config = dict(
    n_layer=15,
    d_model=256,
    n_head=3,
    n_kv_head=3,
    head_dim=128,
    d_mlp=1024,
    vocab_size=5558,
    activation='squared_relu',
    norm='rmsnorm',
    norm_place='pre',
    norm_eps=1e-05,
    positions='learned',
    qk_norm=False,
    attn_scale=0.0884,
    bias='none',
    tie_embeddings=False,
    parallel_block=False,
    extras=['some layers without attention', 'local attention windows', 'hashed n-gram embeddings'],
    init='normal',
    init_std_qkv=0.0436,
    init_std_o=0.00796,
    init_std_up=0.0436,
    init_std_down=0.00796,
    optimizer='adamw',
    lr=0.00142,
    beta1=0.9,
    beta2=0.98,
    weight_decay=0.15,
    lr_head=0.00901,
    warmup_steps=372,
    schedule='wsd',
    decay_fraction=0.274,
    decay_shape='linear',
    final_lr_fraction=0.0,
    batch_tokens=65536,
    seq_len=2048,
    doc_mask=True,
    train_tokens=277600000,
    steps=4236,
    dataset='wikipedia_en',
)
Each number is 128 + 24 x the weight over its row's rms, rounded and kept within 0 to 255. Layers, rows and columns count from 0. Numbers have three digits each. The size before them is the row's rms in percent of the matrix's.

# layer 12 attention key, 384x256, rms 0.059, rows 249-383, columns 128-191
099:096148117159109108141137137062090118128180175181147115131156120120139163119129105159105111121136145162114121101144152132186141115140139114155093135099131124107123116135073150136180109154143095
094:148129154145157160150092087157165138096117115059102139123139167105152079144123112103141131141135097138120112140121128170121125176130139112091151125099118120132139145157154086115121153128104116
133:147102132122149165130100102110175104150104119131158136195157125137147116076126128143168125113131184100136141112115129126146121149109104135145113109136152158164169153162187144106124132174142115
095:127128125111126114104146125116133113153111152100149122108151108151091110103160150180157137125110141099134156099124130068144111129124105117130106087158111128130108125065116146116124124111165110
083:073133118144106134089120153093130144164163173159105121104125120109126177134119144136089157133112111122124125112130124159126123076134174104155088160137146118116087115119114173151134083131130121
103:105153118154146094142118102061083102128120092148193151151186092130151151095147153190146109111077167113112119088108116117152112151140108152141131152132119168099134105094104137131141157121136136
114:136137116154161158124155148151162119179108142117140128135103122124068107126120146110165166159166116128155107097130120141089093088142131140125120048161152102179158152102150105116133130148116152
093:137138139090108091160140135138096192044111099109137142165127116126143130121112136099142135152099145126136146140164148043147122133144140111137122148124155097104132096106123100110117125107175133
091:101151118139129130095124154133109118172147137120091143130133136140165120155100134113103120172155089160152150152127113177146122110135109164151147134107151136135115148118123151119124086126088095
085:093080119135109148123140153096170133154133126158127118122141136148106139127154119109142126102125095128107113119132091127108147104098128153143077129121085159128135123134149151097098089101133103
092:139087126109093109196146158073124161132081130160156092139142090127092153131152122133130164100149169136106156082115132105136147118071120124139079133140098169124125139142123155111141128113132103
093:089105116124060136153086122130142090130134135136120107146102092146119134171133085135139171132119134133105135112147137119119126112116109161137148136106093151095138125133120151070113120125120154
082:118131130086103081173102114110112118133140167147131138120136125132093164149149099121150137092120142163107183105150105070139080095138138115111097139141085152111109101138142156149150142114134107
102:136116137155164116105136125150150130160147119125093099128101163090145127124131149103114133163158085116127118129116145176141125130131100140117166121159184121108125178137087123109141122150105107
096:125150140108094169170084144150114117108155128105137115119132099138123156108132104087161108101119127156143134177127133089132108117099106103158109155099113120128136124126175148121103130112131148
088:131094149128136121083149137086136130161106110137115106132128169133084131094130161164141142119142115128110128068129146083114170101109143097111073114172125102124148108126128145136115084127156118
089:145071120152129089153141139154147126131117147125116121121116170164174098121122120146111160149114170109101131102142108146128104163128145137081176118141140138142132091120105096142147141119100085
086:144093151115112156148147161106171132174106120125130086141139146154122143123136120113131136105135130121115132108125091106170134106105107134148077117143132159158165137117201137135115114105155152
088:149142120148128192147127090118102156081121110126166135135137096125137117110116112116152071095115149120138116183112119120099095157125101115145140163087091123135131138147132125121104184140131179
091:130115115138147126101144130154105119079149126102115126152100111099138145154107111106115070157129116160140119133128124134077140154133138104106176154088117127105112118116064061142169130136069122
092:183123173150138161095139081117099147125137094118099083133131138113109098120137167172140104122100103118132099134144159096095133158135168062107141125102133104127123143120129106104128130152157175
110:104123128147170140067141099126106113168149138119081131120116166148076099148149171194161135108112072126106076117156156144102145120159121106110095104119131119113109084146115090133153103127145120
111:151127146136133179135144129140134135086135160137151106096142130113119138114140116094147088084138150128123147133087103080132093128077139095128163157082064138141102135145102109159128161138083158
085:112098108125115119119131148121150139159132156144146116110135127163108110134124117123122091108138097155112159100145131153143148102124108158103069099157111148144158111128155146111119095086145107
089:162107136167144153148169136121138115127112086105133080099121080071147162107132156115121145202134131138130125157099124164126135139095164131128193141131165125118147150148087101114104126146106118
083:065141098080112112144127118115083108142132164172145177151137128104089166148134108123108127125142112154123154069135172121112135088122132167145098140116089133130122083132103177180152122134084084
078:092132105087121126109116150109142117154136154172126122116163134150083175116124130106136116091144117155121145075136132100125137081138085151137054131121079149129150111123146174169158083119131093
102:179159132118124155182153161118150153097112113118137132088084120087120151090103136094146159113142110137145149114112148115139109093088121128146134124197120132126137168129138129139089105098134120
077:174078121127134165178175151097138137095141115113147126142144143163111109108115135190149114109090149106118075113135115093086111153115144095111100126142088130130133147086141103123100111084115142
100:161174162136138162141101135167169129119134110120136124104115095124196150152140100097125127135152116103138144205118102180181089147161096161146212136116164145149129170163126124127105159119113158
086:137102172112117146121137109091162150199089107157149111113161166159103131122118165175156142103115125105080139126126095147121137102116123106125087086154127155146130117125134137148124128146180129
102:127135125135133117127120139148126151101146119119105145131090125089169137144126140130089146204126079156151099125161146134140127140164159146134168158119169116104101117094096095129132118123103089
091:122163128096152136095052114181159126119139143099087136088109151123131136162150100099132121097126103153132139135123138114116098130176102111124120127113145147105119163142161120119114118124155132
094:170124159161140142109151143140180142161115077136128132073132126121102155074129169123109133159147116084123151186099120163150186136118146113128138113153150106153148149216144136104106136139169108
093:167120145110125180127128126078126168096107134115158093117131138124106125103133112108170121079120136136101119103131142081125094117118107131145055141129085137148153144126160137142102106081138162
096:128099128153108110175158078117097161069092094125157095116132134109165141105142146101125137115127163109104110116137111067142097124141158102164152123125147125120075105107088132158136166134128118
095:157087147169093147177164137108137136127121121137142075074173103143105118099143108134121130118141150127124125113088090155120145095092150095103121136133093093155137122161120156165134148130115136
092:146130147103154161114127158103102121192103136125099121114129174151099164114131149119164142115136088149135121087160117120108110119103121105120076118159119133135144098135177159131122095151139131
079:209091156148116127130184135131120155103080080126131135105118138137155098132126115192103145142118151102121096124127118135116142174119195103123189117153135119131120155070102062140120117151138136
096:134108090146139118150131142126107103124163159127149108151136100101134141110130083137132112151117155077136118155089112198120102184115161131111142148097121111114108089132073153130130179155113121
082:079151123111142128091113100108136123179117163129115118123135154126068130127157159130150156102144114101100166078174131144088121109143089156128088092130105148115123120174159147136166118117156126
084:134128138091122115106126116100138118169138119158133133152103175134102120107131148151141157096166121091095123116167125137140130109134082155142079117154119188120156153137172141115139101126144121
089:160116161150103115120141114159146135077141157128123091105145119155171107138156101120134111118131178071121119165117104109175102142121142083113156160123157120130118151124121117102134164121101128
090:092112116145107131159111157167137115103173170113084105139112110118123118189109119148128135154117102152106125125154139140106147117141122152119154170115101136103106116111068097106154125121095111
085:093148097117109100162109149132134097149137174148130143159159114154129136138128116142111142113143150080126138116097107154151082126133123160119102181115165163124108125141092160165169176147107069
090:146138142154136119137119107138127123117113095143154125134135107095180129135121099101093113147143147117124140198097119144157103149125146086132200144094144114149107144127092121140147161177115176
089:144086132109130127094155141111128150132112136126121151144102107136109124139112130142100141192138131183146123069156138083122201123099118143108085083154146140138152126079135164091114095106118079
088:085120107112118092134103149130098109107129145159159147160116115110121135168108081102130117123128166157160154092112109110094097109113130138149098143089120148103100115073130141100143107151093122
102:083162117117134100116111128166127134166148090147126159149130131099138132115109149104106152167134080108154137167160135172156132112213135198151092115161228108122140130177139143109115117147148084
082:148081134130094156172140162142118140070136153108142121148138112140138116144128057119121063111113179137117086100102134063086126135120157114140150169097103124127125112099122116118103145117086146
089:111173125134179111118112147174144133156128110121133148164103130138138143097114166085127166160163108106181130148137126158157116105131102159135102115187166137128161138141120130129162128131144074
100:135101114173166128137137132155162115155158120150105093074125159116091131115147120127104099111119135141132119118086093147113115139107174079117151127140112128119117144219117098121127117155109121
075:170137125145149123133103093136111154082118073094134162161110114109139110117115112130102128175119158144154108128145138135104134144119174125115171120154159103130119143077141103133116124135106118
099:073126094114139070130122101110075126156113124137124161150140166115048124124127131180143148103114125180117154081168180089085152119127142119124084111144077133112133103111140161180140117128133140
104:145140134141130144173123149126177116135150101113098093112127110115126127105131112121116096155134119136130149169106125178131158120087172118121130131116140120144131155198174130096105140100128166
079:092133102105122104139098143117158095162122152160129162142142127144106173127143135123126127090144126132147169106137135130142144084171094173127077126124109138122159139150178174122154091095169094
096:133132154122113188172131159103167127175136110144136109144143127107130151116128106138120176142159137101133133140122136193163128136129106169143102115144144170125171165162145150122135142137113117
084:070201117108123143160100133150118120102166173122131140112116095079146156141139108084159121119133103107117175146129117157149102079125083176131111146105069146127138121197154140143139158123114107
098:153119122141101112120132137145128132081141145131158127126120090138180145153118088118101118159131137135152132155098098139132142127128133173138148158112142122135123143103127159118113134116111097
081:076163108074130111071084119124131104180142156140090161151141147127086136126140151129150143127133094159139151101143151122115144093158100174125085106153126157115156118115199143129136047114153105
073:075155120148127087113131149159108115128136148139133133158133144142133101128099098078139123134135119124177099061149130122128088112130079155108091142133135162094130102109095120146178148137122068
081:159147120137184162085120114132120130145112093088148146128089134103104132104105165138132134155126138127134119156114163155059127161109133124120163113121106107154119129078114107132092108157104163
087:074146099131111087104083166129146098164137152133093144139138120165137114152099103114106158147127141124146152092136138174142153124132083181148104108132150152110146142116153150133148096128110091
096:152106143152103126103087127137166116118145149118131138138109134118146140127119111170113096130125141126121153158095119176140165142130153130105184133125140132111145171141125120096117097122122149
115:119127133126146133104110145140142079132149146113123135157103136121112144128124137169135116152117127163165118101134126156064160116115129146113132130134077126126146106105154097081119083108092134
078:180064121125126154142161108100128129085149130134130145145113116120138153112117133161139126165116143146143149110134166118103122178112150118115125097137121119145122106022125086113120103117110147
097:130110122125086106160146174098146154120107124145152122120149094144133145121144116086132129100106157126117159100125110105153136099114128161165067121127102139151135118134145190121098110095138107
083:123178133122155167112079116153151107133147128100126130098137152123114115125132126071175130118152114142149134167130117138127079141155076146132151131101152136104139152174142113122130139120160167
100:112159145099137128120101096137103119078152160127128105140107134109121130155131104101147063093135127168161096140138144091098101127146099086164141135081070130137109117111132087131142137129094171
089:086179099150125107131091141170136113118147141123144142110145125140163155128110103082136148155127132120146150209086114166180089145145099152129159144107193150103106150165116111143133175116140131
090:150074180125146139113159105089136126141141121150172110104158119136125135088183138150127116128144184117110135129101105112149160136101153089127136118082103125152134151158114157139129158153134141
096:165111158146110150124138169121147146124132135124149081116111125153176127143138113080112118116141117132130112108108110153165125127134098163145107124136145124143153176126141146114109104120110103
102:115193134150161139135096134154116132157159108118097151139116105112130131123109139118122118164149109130167124181144134203157149125190122135141129110132208122142134165172170138119146147132145141
112:151101115091096107182138125113156149089114166122128113131142143122141102157144122147134134098118183124112113070135156030104095122098124121133144130155100163118116132098133106135134133099107121
096:121135097118137187131102134148118133111110139138144151100109132130100139153137114105160099097112145112108114115119136108099095109114089106148140142085040133153108085185132094129148173108085178
090:119080119116127096138123160114092134149116103145106155135127166145097133119124130110130120125099102167101105056132127086114115112123120120113089131193113133116115088115119115146146131129137099
108:141168157117173170106117149139128114122178127106077143136103118125092148127134162077141110135142079154167112116161156091097159108106121146127107131120108120137148139125176108084125080103156150
097:117148088153125111119105138186147103158167126121107163150102150123148149146105161134099161181116103134154120149142150193102115130165126153117166138139168131117132138107103128129114094135123084
103:118128144152138136075131141142145118142168169107128122138120120136191110153113116107117130141135103080141141154103114175130105156130126143116177150104156119128132161098115120084141139141141098
097:142080117146111133164140144124124119133188132146143115071136131124115131090144106149099120125138171105092122105092113132149151136068175147116133146115112123102119124118114146133116142139093118
102:112143130140141112094128136158124139103160131127087134141125140127130107123110133128102123159128130164156104060144171075087147121128147111105149142121158130112118122085126101126139115145112118
094:164092165132124157091153099135148131096125131115109079105124149123135121118139152153147164107126146125116129150114136121130105170127115083090150112114167150128128160126139129116117136143121154
089:142169087083108154115137176138124129121137112138174133103106142130089146140118107093142121102108135126123139108141117111103112091106066157129098135179050157126162151105143147140106120073138124
097:148107138114117153149129136126126144107177106116124116144131097108127145125133121158119091143126149188158121108125145124096182127090154125122134134162105112129158148104151106084103094111117152
087:081153126129135132116095144166106106099139164112101132134125157143109102173125122081163126126086115139132106121147129070081085128164119108125103158101144134107095100089144084117129101124128146
107:149181088111153155151096105135098146113116139126184168123163127111115146114139103088164128072122165083118157163113133120131049132145095123145121130126070117153144119139151147183115185125143150
082:083145100124155099126084111159119102126171151124115143132157129145141107178114102157106101103155107136143123100123137155092126116128117131127126142102148143101115158077111125127169115160084111
089:105126133109130072112131113143112144131091168152154153158138155129121124133131136152118131137160168138111106097149163079162135130154123103114157126114107169119094105102066101165164153154099092
110:115114116135112120121105138149143122158133131107069103172121176130134138185085139166140134174112071156143105108171137152066116127146102157085110130161145155110162123078138107101122112123100128
090:089117107124134117129123173135135125164144112151097109114111156129130150122136144133134129138116101128110140082150127109141146109155078159149081106188138138113146115142152144125151076110174092
095:108121098101118095106150108099083138085154136145144124182117121084141137107125127114112106161102132175158118078143176061062144106074149133135139125108134114119113086076128133118147106144105123
090:139127103157116101139133114145127104082169123116101140132154110108166105128126113146122107119117145135147161154112146173129132164137166106105177146124139093102115133129095099134125166157116154
089:144159117176132140096121101155116135132167101100116160123137149122148077143140153157121128149114112110107124127133154132077112153155136113101181137133141084111107125105101105131114129152156163
083:108199138144167096132113118158119127161123123115109137124163148149138152161135146121114151113161133115132146143113105148168087118182093130129131131135157146136120110139104132167146164143157110
112:129148117069102087177130148118111133080078155157162159104136100120122159112127095078114119096142179136135145101128129060188115096117155128156094131121112118127130102083113137172120126128143106
094:149127147108154137076147136120187149151129101107114124126088096133121139092126160154142168136128087121146125156132128116097178115139111170116097101155141114126165131104186149085096092075191134
110:131146122192157156113124132140133147143138131131103081110142162136112128122131148115130128125122098141166104110128124134112084126142108131106146113149165105136134163168114141140139129135123110
072:157112157144102132119154144127091154076131133130125141150128147141167083144127114125096073130086130136109089141135155150119119134119188072124196142100139095148107124084114089111115143119110162
087:162136142117161122168154161129147149132134105119135140086129105077073134072118145132116083133145126164159190137089131104128168132100160134137118103153129078103157109139126144130100107134157119
092:089134123160154090114129093141100098148138132118060132166110115088119111143109146145115126161111119140133138125130184163108161131133145113103189122129163128093128110129089149136158102140127127
078:144076181120124126137165148057122147171094102117132092112149132116128121105122125130149134140128123147101108122134109117126167129091164083132127104114106095154157129112116134105088115128149141
094:128162108141151131138094159160161117128149136111123136098088089106135142148101110095107128198152119142157149134110123154128126089105103192121151134106142126129148133138123136100132120113079113
101:120072188120143109123130087079098134118127128127122113148164169135113098115146136188137093075134139162114090104134108094143134137143117076127120130120098121125126127094111132151148143137146152
099:095095143127147159107147119097149108166152120121092094116133140144078113118111177182139111146109057128123101088134118163080158110121108134112089100143102115120143118111133149109120081109166116
093:118161145122136179137128110122091130110117159114144145114179134145084138123144105119176109063146147162145103122123110109094089116125091095141101145086063137140127114132162132152131153091119156
085:106104135130128131103134122103134104158072147141091105126144167137102127134141163119143159093156150117093087113127111115135101133152079102133131149133116154112098081164063107172159143127116123
084:137161111149106139131105121164110129082150146116122144144118116090148117148116109124127124171128141114180131137119139135118110129141155134127188146114124097111110110136100121128105147126090117
110:127159111143120101153129169119147137123125122111107137108105109087090129112127137074110147122140117142172149085119159105099149101097129132106119107160113126131153161125124119084124081119127103
098:135163115129127127122086102175118135142144110123112204128138123136191120119087116123105119144129101136139131160165154181130112161175125140113155119136189113126149164141120129116131147143130117
087:122194108108174149127115134179111117110149161136139131144120113130139139132127107074154140108119101108147134131110138115120066127146090131130169171112137123111114114152101114151136150141112130
087:125133131085114099146128146102141119136109151158144119107158148153110122134157109100159133064136111131099165126114099080183132116125107130143078115121112144140137117167172158131135119118177110
095:090135090122139115115116125114121108112112123118124133140100117164110142164121133157141154158105123108109135116182154138107108112128092161106106113138103122114144090092142116124147105099140122
078:156125122142127142139104106156108112108158139140147142093150101106152120122130097128131101121125135140119119157099139144104148154127157111114183146091125088141146160140118116137082156137123180
100:153106110153118128106132148121152100097187138111156126139118121127169138104116106133138132149124105104172128133099127146131086175110126169100114152129170112098128129090125156128118120150138107
103:110113162098161118092124114146130110155095126094075149168143157142130131161110181144145163180133112134129115114167132126128143138148104144121119102151150158134146135098137099104145089092149108
108:119125092110123113168124146127125137070118159145153128126150089150111155144148087099156115082135182121127177111115112065137090135087118116126125132098060109124108117125145126168133137098122149
104:103092127135130122120139125102123130148136093130115113144092138095112131127103146146097162154126069123114138084154133135126166101152142147145105093172155145122128108097129152119138074147142081
091:146113120151136128131140134133130125170100082141116139117132158158147109103154143165089125119114115090110106154131112183165156156150143128114120100174161092164130122161110114134125137130158105
088:086136096140120115111083123172150077126154138108120129156121112127154122155121110146140078119135079077134124173126119207096130164153101132146145150116156132117149125160132123093137158135079150
093:153096130124069100153140122072155162126133113147182139120175128148180118109138123137118138087133177065098172115125100135163162131148120151141097109155123124138169135115163175124108142119161126
108:104078121117100102151159132096111132092122128139146113155126103114098136136148137145128118149110159161087109078131105065121159141082176102140110129106115118116086070097109122102141133128088123
096:169174128131121140148080099160127140076130128114133132104127137125165128143139091118143125097133136136117145174093125117133092151122114125120178143087110097138124160166129095135110163135141183
084:100200071135134121154094138162140111139115109131130179133090076117137138132109106092128125140137104113110143198128126192145131093147093178149122150117139118124152128178107160162125125126131133
100:129174138125157142101106115169159122143112100102122148122109144168134158137119180123133162127129107148143139145147146094146113142151098127135136104177186146134145137144188120161117097125175130
089:159098129122111118139135149125139132120087089127132131087101084121153123118106147103110154166118124117086151171105116165166153149103110144146164126148161099125128150153113136079110139127155126
103:141123135125145108112130146109148128158121105116118125117129165148093112121137168170134156115113099119112138114126132105134135123126121137110083117178135132129132103121164119091119107106193105
096:128181155143143162112108102149106107082141130112115142121141125117154088144124121125157090121137112118118095172119133146140095150133127091113202165073127108114106132135098078144152163145100155
074:181113187165170149132165105131168142134118108098131118113119113108141124104125155126131131166124131076105127183101117124133117186107139121091177125154187116148126155134099123104119158125142135
077:118116130114150168135125174115126088154112138178114126129132100151064170113137126139123120117124146119092091151085100197138116096078144097163130131111060165138083106176137127155141155151081126
071:067168134094123142097122132131161119186144145160094131131105121117114154132130133107130161126154077136134170113116103155149122100136076185164091108139108161123123126201171159140130086094153117
082:104128125118113105117123140135141109151137151154107118124175150142087129148146135146146129105146129137135165109152126102129135105128129153103078110149113147112172124123184148129142082107151094
081:133126131139126162165135114124104106103154114118150127122110096094104115103140115120126100140119135124119101115105147153083156130101165115117159132083101097140117115118091107142124147133097173
092:103147103141139089120105102161125125130139134086076159155095144098158119138117125136116125191133113143152140127137177174100141155146163129127166131116174134123123112112118097098101126142129132
084:100153102131118151138122179142119150162100138137143101130113147098129153153150129091115169124143088115132122125111106159136097106130088157146117164165138162100110136221097133162139132099099106
097:127109130140096087102115105084113138167065106145154163148146134161131115136137146181147125105110135125121135131132134145133148160164141098136095073128103124161145115146161152131129106136166149